Part of a small language model's weights: 1.9M parameters, RMSNorm before each block.
Each number is 128 + 24 x the weight over its row's rms, rounded and kept within 0 to 255. Layers, rows and columns count from 0. The size above them is the row's rms in percent of the matrix's.

# layer 2 MLP up, 384x96, rms 0.0927, rows 68-205, columns 0-47
size [ 80 100  94  96 108  98 114 105 101  95  87  99 105 113 100 108  96 114  98  86 102 100  97 104  79 103  94  98  99 103 103 111  93 104  96 104 105 101  49  95  97 100 100 100 100 104 104  81 113  72  97  95  95  99  99 112 114  95 103  86  91 108  97 102 105  91  97 109 106  97  89  95  99 110 104 101 108  97 106  97 102 132 106  87 104  98 103  98 114 112  95  94  91 106  88 106 103 110 100  87  85 102 101  99 108 100  99  95  94  96  99 101  99  99  98  95  79  46  93  95  97 103 113 112  96 110 100  87 101  95  90 114  92 106  98  77  93 106]
[[117  76 151 134 160 139 109 152 166 119 108 156 133 166  92 114 140 139 112 156 119 141 103 156  90 188 122 173 108 146 144 157 129 106 135 162 133 125 113 118  79 123 129 171 127 120 139 112]
 [133 123 146 141 139 156 145 104 155  98 116 107 130 129 116 121 123 115 152 104  95 138 135  86 126 169 118 108 143 147 105  79  91  85 137 128 126 149  66 162  89 128 186 113 166 132 103 125]
 [125 157 138 138 119 109 121 108 146  80 109 126 129 124 131 125 118 118 138  88 156 152  89 102 126 161 122 121 174 160  93 167  93  99 152 104 135 113 159 121 154 121 148 172 111 126 150 163]
 [103 128 192 139 112 124 104 137 125 113 144 145 163 117 134 138 162 118 130 137 129 139 154 121 104 135  77 136 145 129 124 140  73 105  99 102 193 137 113 110 170 111 119 159 154  84 107  89]
 [166 148 137 117 110 111 110 128 122 115 123 135  81 165 143 107 109 151 139 130 132 183 132 128 123 126  57 111 117 150 123 109  95 105 128 134  86 131 140 133 152 170 113 109 152 117 127 127]
 [174 167 174 132 177 105 135 178 175  90 166 129 139 152 136 103 126 104 117  84 148 128 108 121 141 128 113 139 123 161 104 118 139 153 160 146 114 138  82  98 122 132 112 158 142 142  92 107]
 [108 110 133 118 117 162 153 109 201 105 141 115  82 133 146 140 119 146 129  97  87 128 122 114  99 144 116 141 178 148  91 154 151 139 129 120 123 130  92 140 137 125 122 182 151  96 117 132]
 [ 93 154 135  97  91 106 147 123  84 115 105 184 148 121 108 129 118 144 119 132  95 139 105 127 141 156 132  90 131 104 156 129 104 118 142 147 135 104 135 167 129 140  76 101 121 133 148 130]
 [125 150 111 137 139 101 123 133 134  86 135 121 131 102 101 125 168 165 137 124 115 117 120 113 128 106 101  57 130 115 136 115 151 107 127 117 101 109 155 148  67 140 129 154 121 162 110 124]
 [145 142 104 139 115 127 127 121 145  83 137 137 132 161 149 118 113 126  86 107 112 149 156  69 133 124 145 108 153 111 126 103 139  99 124 117 174 148 154 120  88 116 182 167 141 106 109  83]
 [108  76 125 126 137  88 136 138  93  71 138 137 147 126 166 145 117 140 150 108 131 125 107 111 117 122 141 143 137  82 117 140  96  98 114 171 134 124 117 138 160 107 155 117 170 145 128 159]
 [126 142 149 151 115 129 137 130  96 124 142 127 115 177 134 173  99 161 111 142 155 148  82  66  96 181  97  78 159 140 145 112  89 143  98 119 126 140 121  75  92 158 153 111  98 131 126 163]
 [180 144 165 120  90 131  80 158 136  97 109 108 115 133 124 138 139 159 137 129 131 150  98  99 104 165 129 115 171 100 122 173 106  96 175 131 127  99 124 135 105  95 134 139 123 102 138 133]
 [104 160 128  83 143 127 107 149 116 126 140 121 122 108 118 132 140 161 138  81 145 122 140 118  90  69 168 102 146 101  68 172 140 135 113 134 133 168 115 127 154 126 108 160 161 148 156  96]
 [127 104 146 131 144 142 134 130 122  95 127 140 109 118 155 131 104 137 148 112 119 160 164 156 114  97 161 160 128  99  94 189 144 139 116 136 147 157 109 145 153 135 168 105 130 122 159 128]
 [143 104 135 127 110 104 122 137 145 121 145 133 126 126 180 100 127 127 144 128 135 167 135 142 108 131 131 166 150  79  99  81 140 125 131 113 149 164 155 157 149 124 149 110 117 151 119 132]
 [ 97 173 125 127 138 171 135 134 147 133 183 111 131 111 101 143 128 109 116 106 133 150 131 120  81 117 150 103 147  91 137 184 135 125 157  87 155 156  92 140 141 161  82 133 113 107 148 124]
 [136 100 172 116 117 116 110 147 184  94 148 134 154 137 135 144 132 165 173 112 138 100 133 125 114 112 132 164 166 158 120 161 109 130 125 113 130 148 108 159 158 129 119 140  94  96 146 151]
 [100 103 140 147 128  86 109 183 115 129 104 112 124 138  87 114 148 176 159  92 121 138  86 168 125 137 129 121 105 133 132 143 120 100 192 143 128  84 117 163 168 131 101 129 169 153 153 104]
 [180 114 113  93 155 173 157 145 164 115  89 131 144 103 117 160  86 134 132 121 163 146 111 145 120 143 116  96 134 100 114 143  82 140 122 112 157 127 103 146 137 115 156 126 151 113 146  88]
 [141 120 123 150 164 171 142 104 101 158 146 155  86 171 103 184 104  95 128 146 101 150 102 125 104 152 113  85 148 141 154 157 105 133 141  99 142 157  98 104 122 148 104 130 122  72 132 116]
 [ 92 100 133 116 131 152 154 134 141 122 127 121 147 110  76 143 141 120 106 128 101 147 131 111 119 142 151 158 131  89 138 137 130 142 133 155  96 120 121 136 110 162  83 131 145 117 138 138]
 [159 146 140 122 119  89  66 121 115  94  98 109 115 124 174  93  83 133 148 140 139 155 144 113 107 103  81 143 157 100  97 123  97 131 107 126 132 138 125 136 141 151 107 179 128 136 101 112]
 [114  80 161 165 109  76 129 130 141 127 159 143 119 113 118 136 101 105 166 105 103 125 105 128 110 157 158 146 116  90 160 142 133 117 176 114 155 114 107 140 156  96 152 155 126 133 154  95]
 [111 117 136  97 151 156 131 100 160  85 113 123 133 108 100 117  83 116 140 126 115 109 126 145  60 158  98 104 171 117 110 163  87 105 132 158 156 145 117 153 134 110 120 156 107 109 160  91]
 [124 105 155 122 143  81 150 112 149 118 165  87 134 134 138  71 121  87 146 120  99 116 148 129 124 166 145 138 123 114 135 101 114  99 146 156 113 142 108 111 155 109 118 153 134 128  96 115]
 [151 115 144 145 114  75 119 139  89 118 134 136 168 113 107 119  84 129 132 138 153 126 149  47 116 140 117 113 134 139 161 141 128 114 173 129  94 126 116 155 122  79 116 178 137 152 119 136]
 [ 92 119 143 122 117 115 109 194 106 134 162 137 156 102 104 174 110  99 157 121 144 141 126 110  91 143 116 129 141 124 138 151  91 101 130 127  93 175 165 188 132  93 123 155 160 124 161 128]
 [142  85 130 102 171  93 113 166 181 138 131 113 164 137 177 128 153 122 127  88 160 168 149 104 129 123 152 156 152 119  97 143  96 105 131 114 144 138 137 153 100 129 100 149 135 136 123 145]
 [149 183 143 147 147 112  77 184 119 114 114 122 126 152 135 133 123 106 152 115 100 117 106 142 149  81 103 123 156 131 137 154 124 135 159 121 162 130 143 184 141 133 102 159 125 142 116 144]
 [209 109 157 103 106 165 102 143 146 106 152 102 152 163 163 144 116 105 174 127 138 120  97 133 137 134 148 143 129 145 119 133 115 113 127 173 111 127 103 120 108  96 154 121 130 129 128 144]
 [115 104 124 144 104 133 152 166 129 109 155 116 124 183 107 115 128 145 140 112 129 150 134 112 120 149 105 137 158  82 139 179  99  85 160 120 170 168 124 182 133 145  92 149 170  99 124 135]
 [121 154 115 141 142 132  97 163 104  92 125 143  95 111  63 112 134 140 145 103 145 173 160 134 121 147  82 111 119 108 125 145  99 113 130 173  93 133 151 139 113 149 141 118 134 163 165 171]
 [106 101 195 156 148 132 116  90 118 132 135 109 143 125 130 156  78 157 126 108 126 117 102 162 133 158 108 150 165 113 111 108 123 127 132 148 156 143 100 127 153 120 107 109 121 138 143 108]
 [104 127 123 121 128 124  87 129  89  95  94  85 101 133  83 122  76 136 111 117 125 160 105 120 123 118 129  92  83  61  98 119 150 136 157 162 124 156 117 137 108 134 133 112 122 153 140  74]
 [126 122 185 103 103 105 102 121 132 102  94 117 147 134  77 110 148 142 122 136 154 131 103 102 115 129 157 125 143 133  82 127 144 127 163 110 115 122  84 143 123 117 152 155 163 120 105 144]
 [154 125 130 157 120 119 149 112 117  94 146  87 155  84 130 105  79 132 142 107 125  91 151 119 126 166  72  98 132 157 115 120 119 111 118 133 184 122 119 118 100 130 139 134 131 122 147 127]
 [125 107 172 144 109  96 116 117 159  99 127 128 115 133 123 123 107 151 161 130 131 124  78 104 121 148 139 141 140  99 140 132 125 128 158 144 143 123 105 172 177 114 150 115 137 102 109  95]
 [137 103 167 141 115  90 149 132 160  67 123 110 120 139 156 117  94 165 151  98 105 127 101 126  83 147 140 136 135  99 112 124 129 121 139 133 151 107 120 129 129 152 109 152 158 114 128 101]
 [175 105 133 140 113 117 136 101 137 123  63 117 113 110 155 136 111 132 122 135 118 125 152 119 125 163 103 107 113 152 140 143 114  85 155 113  83 122 111 145 104 151 151 124 150 145  94  86]
 [118  90 183 180 150 127  91 118 108 109 145 132 109 124 142 144 138 145 160 165 135 116 156 109 107 131 114  82 143 106 112 143 155  85 158 128 132 179 154 166 107 128 119 141 116 148  99 115]
 [151 129 114 128 116 128 117 141 125 111 155 127 147 108 136 118  95 139 124 124 138 188 117 118 100  98 112 145 152 108 117 128 141 159 126 149 120 107 106 111 127 139  96 139 150  92 141 140]
 [144 133 137 138 127 131 134 128 108 115  67 113 140 149 136 110 143 127 114 114 102 150 110 151 111 171 110 139 127 106 163  82 113  88 146  96 148 102 114 156 131 130 121 180 149 148 123 105]
 [151  69 157 142 127 171  88 133 109 102  75 141 122 149 154 120 137 153 180 118 165 107 123 111  76 166 139 117 133 131 116 115 106  88 136  92 119 157 157 138 136 100 134 141 117 104  83 120]
 [128 138 109 121 144  87 130 115 103  97 129 164 128 116 154  89 106 159 147 110 130 112 146 130 105 101 125 125 140 113  88 155 142 131 127 128 179 124 147 142 167  96 131 168 120 130 163  95]
 [149 114 152  96 132 146 104 146 128  99 113 124 148 125 145 154 135 102 140 103 118 100 132 122  83 104  96 114 123 143 114 130 115 140 124 133 100 156 143  98  98 159 123 113 115 127 107 144]
 [166 136 120 111 105 162 118 141 134 142 118  98 119  97  87 154 124  80 150  94 108 136 160 149  74 130 119 140 124 143 130 177 125 116 121 152 108 127 103 117 115 141  97 130 134  89 119 123]
 [106 143 174 101 114 106 120 126 146  97 137  95 154  87  99 150 159 159 169 120 108 111 109 134 115 157  92 157 166 155 126 119 115 138 168 135 125  88 104 141 120 153 112 131 165 129 127 119]
 [123  98 143  90 140 129 136 124 114 118 133 141 131  99 148 114  71 137 103 127 122 163 137  81 106 167 122 117 136 105 153 131  81 104 107 153 143  94 152 139 163 116 114 152 131 130 147 122]
 [156 142 131 148  76 139 130  89 168  59 117 104 150 126 112 111 151 110 112 127  96 108 126 129  84 103 113 129 141 143 111 103 118 134 134 129 106 105 123 171 156 180 170 122 131 104 122 136]
 [143  94 181  99 117 126 138 107 106 135 118 127 158 111 117 127 123 123  93 141 130 107 124 106 120 103 104  94 147 139 151 157 168  78 174 118 125 105 116 122 144 153 130 171 151 107 161 131]
 [154 110 155 161  92 134 115 153 149 112 139 150 145 152 134 139 105 101 141 151 134 164 138 132 124 130  96  94 132 133 161 152  70  91 112 143 170 146 139 119 147 157 112 130 142  97 151 153]
 [108 137 131 147 126 124 140 114 103 147  78 126 160 113 166 162 125 112 157  98 120 185 124 117 106 161 155 123 174 130 103 167  91 128 127 116 167 171 140 171 150 118 123 130 138 163 117 136]
 [168 155 129 163 115 134 138 105 156 113 145 111 154  97 109 157  88  99 168 105 101 173 127  85 104 139 151 153 154 146 107  99 153 132 118 149 130 153 100 191 163 179 123 136 122 101 114 128]
 [132 131 121 114 109 134  89 154 114 108 114 121 104 127 133  91 104 108 140 103 108 165  75 150 125 129 117 129 133  69 123 138  95 137 150 118 113 101 130 137 114  89 128 164 134 141 130 101]
 [133 141 127 178 129 133 105 131 102 108 108 126  94 128 128 127  87  89 125 137 138 180  90 141 133 150 123 118 167 160 128 142 134 145 170 160  80 123  92  93 138 153 146 132 140 155  89  76]
 [109  96 132 155 138 114 138 148  95 124  73  93 108 121 138 136 148 103 131  71 119 124 161 140 102 149 101 165 155 140 132 147 116 143 147 129 114 134 118 166 127 161 119 128 134 122 142 104]
 [144  98 147 131 135 161 143 116 134 114 169 118 130 128 108 128 112 147 117 159 107  90 151 143  84 112 140 129 139 130 137 128 140 122 152 123 147 115  95 138 124  99 150 159 119  78 139 117]
 [107  93 156 107 138  87 102 127  93 141 130 123 139 123 114 107 138 163 147 129  98 137 102 144 102 123  98 124 121 106 116 126 128 109 151  95 122  86 141 155 153 136 147 179 139 102 111 110]
 [150 111 129  83 117 152 133 111 117 107 107 172 123 132 119 111  82 113 117 138 136 148 113 131 146 120 129 134 146  94 108 119 145 166 156 148 101 114 117  98 127 177 120 161 135 137 135 117]
 [145  77 171 147 129 114 137 137 169 119 104 122 147 130 151 122 107 147 157 115 120 159 124 134 101 141 125 119 117  91  95  76 126 128 146 145 147 104  67 171 157 107 111 159 159 131 118 106]
 [113  99 174 158 166 151 116 143 122 116 117 138 107 163  72 102 153 139 163 112  90 146 133 145 114 166 120 134 125 155  97 106 130  92 153 164 136 151 137 145 105 135 153 143 194  80 126 118]
 [110 124 166 124 100 143 147 141 118 134 146 110 131 178  96 160 148 173 175 111  95 149 147 114 103 154 139  90 139  88  97 176 139 110 100 117 120 143 177 133 120 115 140 129 138 163 105 117]
 [135  98 124  79 132 122 131 189 135 118  89 142  87 133 121 103 102  89 144 114 115 182 133  85 136 149 133 144 114 124 113 120 130 144 126 168 103 119 137 145 118 102 103 145 159 143 119  97]
 [140 151 165 170 142 119 105 115 140 106 117 143 160 137 138 157 142 125 122 126 172 134 142 120 109 147  87  87 149 146 118 169  74  90 132 132 188 128 155 151  87  99 111 110 127 142 115 138]
 [106 129 104 123 157 116 158 156 115 141 168 100 181 113 125 124 131 147 123 131 117 145 133 131 131 128  80 108 167  98 106 115  98 132 138 119 117 175 124 139 105 122 135 136 130 144 139  80]
 [166 132 131 158 116 124 115 127 123 134 138 147 131 164  80 120 129  92 147 157 153 142  71 138 126 140  81 140 166 138 133 115  97  86 169 142 127 161  77 129 114 108 130 125 148  90 162 137]
 [161  75 137 153 123  97 133 126 149 126 116 145 141 122 109 148 123 120 167 134 116 116 116 126 118 158 141 107 149 133 136 122 140  87 158 103 130 122 142  99  92 129 151 137 127 101 137 129]
 [114 151 129  97 119 145  84  93 142 110 106  72 121 125 133 148 121 128 122 139 122 150 107 156 111 114 150 168 127 103 128 120 119 104  88  76  61 110 114 183 113 127  92 147 110 109 130 127]
 [151 164 115 134 108 101 111  99 123 119  81 103 140 127 127  96 116  89 125 127  98 156  85 141  78 133 112 169 136  99 119  92 162 129 155 117 170 156 123 159 117 121 141 130 154 126 154 104]
 [150 142 142 171 120 141 128 146 116 108 137 128 117 158 144 141 121 143 130 141 116 120 108 151 105 146 158 110 154 109 163 135 145 125 136 140 146 132 110 137 108 149  83 146 176 106 102 128]
 [140 148 137 148 114 101 112 185 155 105  75  93 137 140 141 123  94 104 131 130 134 124 106 143 133 114 117 130 125 133 121 138 121 145 124 103 137 162 110 159 150  99 102 159 110 105  97 113]
 [138 130 135  83 104 124 136 161 110  98 180 126 140 164 137 135 137 164 131 132 142 139 149 141 133  86  92 101 139 129  72 105 137 136 119 127 140 102 142 113  84 121 109 144 104 160  88 117]
 [138 111 148 120 143 155 139 184 194 117 104 158 143 178 125 146 165 155 153 140  91 146 118 109 124 161 112 100 135 132 145 127 117 133 188 139 111 136 128 100 132 126 122 148 160 151 106 134]
 [124 131 149 140 140 139 127  79  75 134  80 138 110 158 104 157 127 109 148 131  92 147 104 151 142 142  96  95 147 144 140 120  86 108 156 137 125 122 111 136 115 112 179 123 137 153 170 107]
 [121 167 141 178 147 135 169 144 141  94 117 162 130 123 136 155 145 133 159  94 141 143 153 129  86 156  64  91 180 132 100 152 132 111 149 111 136 168 121 120 128 110 107 108 152 107 148 106]
 [123 140 138 122 162  86 147 132 113  94 123 109  83 135 103 155 158 154 153 129 131 182  86 108 129 108 142 120 135  83 110 111  93 132 121 146 110 136 102 121 126 170 155 131 130 136 106 150]
 [117 120 150 118  98 111 111 158 130 102 158 118  84 127 141  80 121 109 171 124 119 103  99 120 124 187 156 127 117 148 109 150 113 113 104 111 171 139  95 172 143 107 157 144 133  95 184 165]
 [159 173 160 128  93 138 121 133 105 121 107  92 111 157 100 136 104 160 150  81 156 120 109 145  83 107 140  72 146 159 100 150 116 145 120 158  94 139 108  95 136 154 154 148 109 145 165 116]
 [137 145 131 125 100 115 124 132 163  81 166 113 121 134 156 116 102 107 137  95 100 167 114 138 109 155 107 121 106 135 105 119 155 141 114 184 149 126  84 143 118  88 147 183 200  94 152 124]
 [178 113 183 118 109 123 121 171 139 125 130 128 130 153  93 137  89 131 129 126 125 137 100 114  61 112 111  91 129 118 132 111 121 121 156 157 115 118  88 168 156 166 125 155 126 134  96 155]
 [107 111 145 161  99 142 110 160 119  86 121 149  97 144  87 123 105 170 124 115 116 140 134 133 112 101  99 172 151 135 116 140 136 159 136 130 136 122 121 161 138 153 117 111 139 116 162 110]
 [133  98 203 110 110 131 103 145 164 107 134 127 131 119 143 143  57 132 123  94 128 116 128  95 109 154 129 119 159 159  98 173 105 131 119  73  95 167 134 166 128 130 145 157 154 162 143 114]
 [119 127 173 134 137 157 115 104 150  90 144 127 131 121 104 146 150 149 177 135 112 124 124 143  97 111  90 147 168 177  65 131  83 129 163 122 107 174  84 140 167 165 134 146 148  83 128 138]
 [127  99 169 102 180  99 156 134 129  70 134 112 116 114 154 122 136 144 146  86 151 152 158 133  81 116 141 142 133 125 112 137 110 119  89 103  92 155 115 157 101 170 162 119 144 133 121 148]
 [138  91 159 125 115 150 104 152 129  93 119 149 140 121 131 103 127 125  90 130 124 118 103 129 124 156 113 130 118 117  82 186 132 143 165 105 147 110 124 127 118 132 157 141 121 118 116 153]
 [118 121 177 122 116 111 125 117 150 114 111 133 177 123 145 140 119 132 132  95  64 116 106 129 126 166 122 153 131  96  79 124 127 101 132 145 117 130 135 161 147 129 116 147 156 127 137 130]
 [104 128 135 111 112 149 168 123 115 108 110 128 178 116 157 134 117 124 112 123 130 146 125 124 114 129 145 132 125 142 122 145 110 141 115 182 119 177 127 143 168 127 127 127 125 151 148 129]
 [135  82 167 147 113 134 101 170 128  89 108  96 180 111 124 116 103 147 147  84 153  95 146 138 111 166 133 129 151 117  89  92 127 151 131 125 122 119 116 129 147 137 170 177 150 122 140  96]
 [112 140 145 102 133  94 102 129 125 116 127 105  99 119 106 120 135 183 116 126 125 106 144 147 134 145 130  88 111 141 135 178 113 141 197 143 141 118 137 134  83 126 100 165 112 182 121  94]
 [161 119 125 102 129 107 149  90 130  79 163  98 166 138  92 116 171 117 126 142 119 122 104 115  96 136 122 147 145 108 106 153 115 116 111 152 121 125 135 133 122 127 174 108 158 130 120  82]
 [141 127 120 116 166 107 108 136 135 104 141 114 147 152 122 113 161 153 116  70 113 150 115 127 115 165 129 137 116  68 132  90  84 143 156 147 108 108  68 141 105 130 138 165 147 145 146 145]
 [160 126 144 114 156 136 125 132 146  98 145  82 117 137 150  80 129 160 138 115 172 112 109 126  99 123 150 151 142  79 166 143 131 117  86 153  61 127 135 185 142 152 138 156 159  99 157 105]
 [115  89 161  70 178 111 110 182 120 106 149 177 152 119 109  95 141 126 147 121 137  97 135 104 112 145 147 116 122 169 103 131 122  92 149 119  91  98 143 147 107  99 109 115 146 149 139 149]
 [144 100 147 111 188  87  83 123  96 150 145  88 103 128 140 108 148 131 135 142 138 103 110 155 139 144 125 144 159  86 145 139 123  72 121 157  95 123  95 135 101 111 115 117 123 159 125 130]
 [157 101 146 165 132 134 121 140 132 134 102  89 161 132 150 121  89 186  88  97 123 142 138 115 123 123 119  84 163 175 141 106 115 136 126 100 119 171 131 138 107 136 129  98 138 142 147  73]
 [111 106 147 136 137 174 130 129 126 138 127 101 162 139 115 113 149 116 116 117 143 142 139 116 134 122 130 153 158 112 136 101 133  97 127 131  70 138 148 135 169 146 163 160 134 144 166 140]
 [113 162 156 103 160 134 123 144 132  94  89 134 156 162 136 154 125 134 150  95  95 153  99 121 130 116 100 118 166 123 107 153  91  92 107 141 104 155 138 125 116 127 135 122  93 168 129 152]
 [145 128 145 134 148 176 158 102 157 112 105 157 112 120 109 162 123 137  92 114 130 165  98  72  77 137 124 153 121 136  57 113 122 120 181 125 147 133 123 123 129 145 118 130 115  88 128  83]
 [148 114 163 148 112 141 124 137  97  97 117 131 132 141  78 168 102 132 125 121 139 144 149 128 103 119 146  91 119 102 104 170 123  78 150 112 134 122 161 112 120 158 121 111 131 144 124 137]
 [128 110 137 159 140  86  99 154 119 117 147 118 127 110 147 152 150 106 147  79 163 106 114  74 128 134 146 101 132 146 124 152  60 103 134 159 137 101 123 167 108 162 133 153 167 147 123 145]
 [112 111 126 159 148 126 137 120 152 142 104 107 119 172  96 115  98 126 158 137 146 124  78  76  94 117 119 112 118  92 123 124 100 119 157 164 129 108 122 105 164 104 153 151 128 126 154 137]
 [150 144 123 100 131 104 157 131 138 122 155 122 149 152 136 131  71 116 129  82 112 174 124 135 119 126 103 171 162 108  84 120 160 151 167 123 137 138 107  97 135 152 127 143 142 128 154 123]
 [172 129 128 108 114 162 146 118 150 124 143 126 111 147 164 120  87 104 119 104  73 105 128 119 117 138 112 117 121 105 120 107 165 136 141 168 177 107 119 153 143 142 124 152 119 125  96 128]
 [107 120 158 147  91  89 151 147 121 116  73 130 110 100 118 145 111 124 105 147 100 137 105 145 100 132 144 124 133 114  94 107 127 159 133  76 131 101  92 183 141 142  91 151 119  80 110 116]
 [161 132 131 164  95 145 132 132 136 123 114 152 164 130 135 160  83 118 134  92 142 191 130  76 118 131  99 133 125  92 104 123 121  91 176 136 160 144 113 125 136 137 149 161 162 118  95 116]
 [138 148 158  82 142 142 161 149 158 126 137 110 141 156  79  91 128  90 112 104 111 128 124 125 103 184 111 127 127 120 123 125 100 127 101 133  92 112 106 127 110  80 159 148 127 158 131 118]
 [166  90 148 133 152 101 118 167 104 144 142 136 140 123  82 146 159 109 117 153 119 119  91 116 123 119 119  90 128 116 155 137  75 106 164 132 165 151 145 147 139  98 109 112 171 124  90 125]
 [128 157 135 118 125 129  93 127 121 107 159 137  90 163 161 127 128 144  97 133 187 164 122 109 108 124 145 138 148 115 128 146 129 117 121 118 120 134 123 136 125 152 100 203 149 120 119 130]
 [169 156 139 129 132 129 130 137 124  85 102 107 146 178 121 106 113 104 155 129 145 164 104  92 144 146 105 153 119  95 118 156 150  39  85 159 124 139 150 136 139 102 160 160 118 113 132 150]
 [144 127 141 129 131 104 153 122 191 104 138 109 121  94  78 127 123 144  88 135 122 147 137  72  93 142  88 157 147 154 120 126 105 142 143 133 148 129  97  90 114 127 174 131 165 137 124 128]
 [116 160 170 138 149 179 159 117 148  69 133 184 124 164 155 147 124 154 109 110 157 121  79 133 108 139  96 103 151 130  78 182 112 129 138 152 169 166 121 154 136 114 121 119 127  93 119 133]
 [146 139 144 133  85 121 129 130 121  93 155 122 107 104 115 108  87 156 157  79 157 125  97 176 128 101  87 125 144  71 153 156 102 122 133 141 162 146 103 151 105 148 101  95 142 148 114 116]
 [115 125 183 130 144 118 103 163 162  98 103 125 155 125  75 121 122 148 160 118 116 124 130  73 112 150 135  87 149 141 140 117 124 118 106 114  93 157 100  94 146 107 124 170 105 133 119 172]
 [149 112 121 111  87 121 119 115 143 137 123  93 141 139 109 148 132  87  91 127 164 100 145  95  98 114 145 145 101 100 134 116 139  74 137 128 144 146 122 130 157 148 143 199 162 106 165 135]
 [110 129 156 127 104  94 125 143 128 130 159 136 106  76 163 117 136 173  90  92 116 135 145 123 100 145 146 132 156 111 133  88  85 149 104 121 153 143 102 173 150 152 148 178 175 168 100 145]
 [123 122 120 124 152 136 144 122 126 102 175  99 133 121  77 129 152 117 173 110 116 146  94 105 108 111 111 129 129 114 103 160 142 127 158 108 138 140 133 118 112  92 121 137 180 167 152 118]
 [114 109 155 126 117 146 141 143 164  39 113 129 131 115 142 150 121 159 145 129 121 169  83 119  70 120 130 118 152 129 135 151 107 118 162 158 114 132 107 144 121 149 138 156 143 152 171  88]
 [152 146 116 170 117 142 134 122 108 129  90  85  88 134 162 141 119 169 139  81 155 142 101  77 112 180  58 114 129 130 127 128 137 113 134 109 118 125 171 158 114  82 117 121 143 132 161 126]
 [138 133 135 107 144 104 169 119 165 109 115 172 132 112 112 100 168 147 163 120 147 124 112  79  90 128 146 140 133 168 138  84 123 162 159 144 137 114  84 129 158 111 119 122 120 140 128 118]
 [127 138 136 198 171 155 161 110 143 118 146 112 113 132 149 152 152 122 116 133 110 127 145  96 129 137 113 119 114 112  89 149 128 128 121 138 137 125  57  95 120 155 119 163 112 102  93  99]
 [134 133 106 135 155 119 154 112 113 112 110 123 153 124 155 140 156 107 120 120 156 176 157 102 130 123 112 166 140 122 133 126 135  76 131 163 149 172 138 172 153 115 104  98 132 135 165 134]
 [126 137 154 124 151 128 123 146 135 107 119 162 137 126 134 114  96 148 118 105 125 128  98  95 119 125  99 103 121 127  97 149 129 117 146 106  97 131 134 158 120 109 111 183 118 145 168 136]
 [174 109 109 177 134  87 124 148 101 100 141 110 101 137 116 114 103 111 159  94 141 115 125  90 135 109  99 137 132 121 100 138 120 125  92 115 158  93 128 118 133 123 169 183 146 132 164 100]
 [128 142 175 113 116 136 154 133 148 103 166  86 146 120 121 127 146 106 155 131 138 143 121 118 118 149 136 166 175 129 136 119 100 118 163 142 124 134  69 140 146 136 143 176 135 134 122 125]
 [193 119 205 128  68 160  99 145 113 108 107 162 135 150 139 159 124 126 128 132 130 135 141 128 141 137 108 135 112 136 119 152 154  82 152 124 135  84 164 127 176 137 159 160 175 102 111 121]
 [141 127 139 125 154 172  78 151 101 127  85 157 128 163 127 130 102 162 162 115 164 144 151 124 142  82 105 108 125  79 104 114 128  69 125 164 153 121 140 152 122 102 128 137 123 115 105  97]
 [136  99 148 146 116  94 138 136 119 111  92 141 160 152  97  97 144 179 146 106 160 116  95 104 105 171 133 121 145 160 134 148 113 140 114 146 118 120 144 126  94 143 166 164  99 150 119 140]
 [113  88 123 130 151 118 140 109 115 136 128  87  81 125 128 181 152 106 156  79 120 131 112  95 105 143 142 155 128  96 118 118 109 139 136 114 115 137  75 144 150 156 109 156 139 131 109  99]
 [165 130 181 119 124 108 103 140 143 112 136 150 157 160 128 145 113 154 133 139 104 157 125 113 108 146  97  98 127 139 137 100  90 146 184 138 118 162 119 126 160 140 129 124 128 161 141 123]
 [122 106 139 135 123 140  92  91 178 112 101 140  95 107 142 116 121 151 169 120  79 105  75 159  80 123 113 141 121 139 145 129 129 137 129 161 129 130  69 165 126 154 119 136 113 111 126 124]
 [136 130 112 129  95 108 115  96 118 120  81  87  90  90  97 125  76 100 180 128 120 121 124 141 108 140 115 137  98 116 113 166 118 112 130 157 150  84 134 140 133 129 123 164 122 137 127 137]
 [146 145 149 154 108 137 130 145 149 134 146  96 136 117 126 143 112 166  98  98 103 167 169 104 119 152 157 140 116 123 114 168 101 125 158 141 173 153 112 141 135 123  89 137 140 123 104  73]
 [138 139 159 140 142 137 100 105 163  88  86 100 154 155 137 138 137 145 111 125 127 132  57 130  97 153 138 122 142 125 153 127 137  89 132 161 138 143  99 148 126 100 144 130 129 107 146 104]
 [158 107 157 103 101 140 112 166 157  85  93 145 123 176 161 152 117 163 122 125 117 114  82 108 102 174 116  96 129 110 123 151 136  96 167 105 126 133 177 134  97 121 151 124 127 101 130 155]
 [135  91 142  87 153 115 115 150 156  94 146 164 154  94 129 144 105 129 137 101 112 134 149 136  83  83 151 135 115 138 104 146 120 131 187 135  93 143 117 157 152 122 178 124 152 106 113 150]
 [183 132 151 106 152 136  80 128 117  95 100 109 106 155 101 138 129 150 164 132 155 108  88 153  99 124 133  88 148 141 119 133  71 108 116 144 115 163 147 178  94 115  93 104 126 112 110  95]
 [181 157 166 127  92 136 174 114 134  99  97 153 160 136 160 103 101 157 123 117 128 117 118 108 126 132 124 113 181 107 117 156  86 106 125 138  94 165 129 119 137 108 122 165 146 146 191 101]]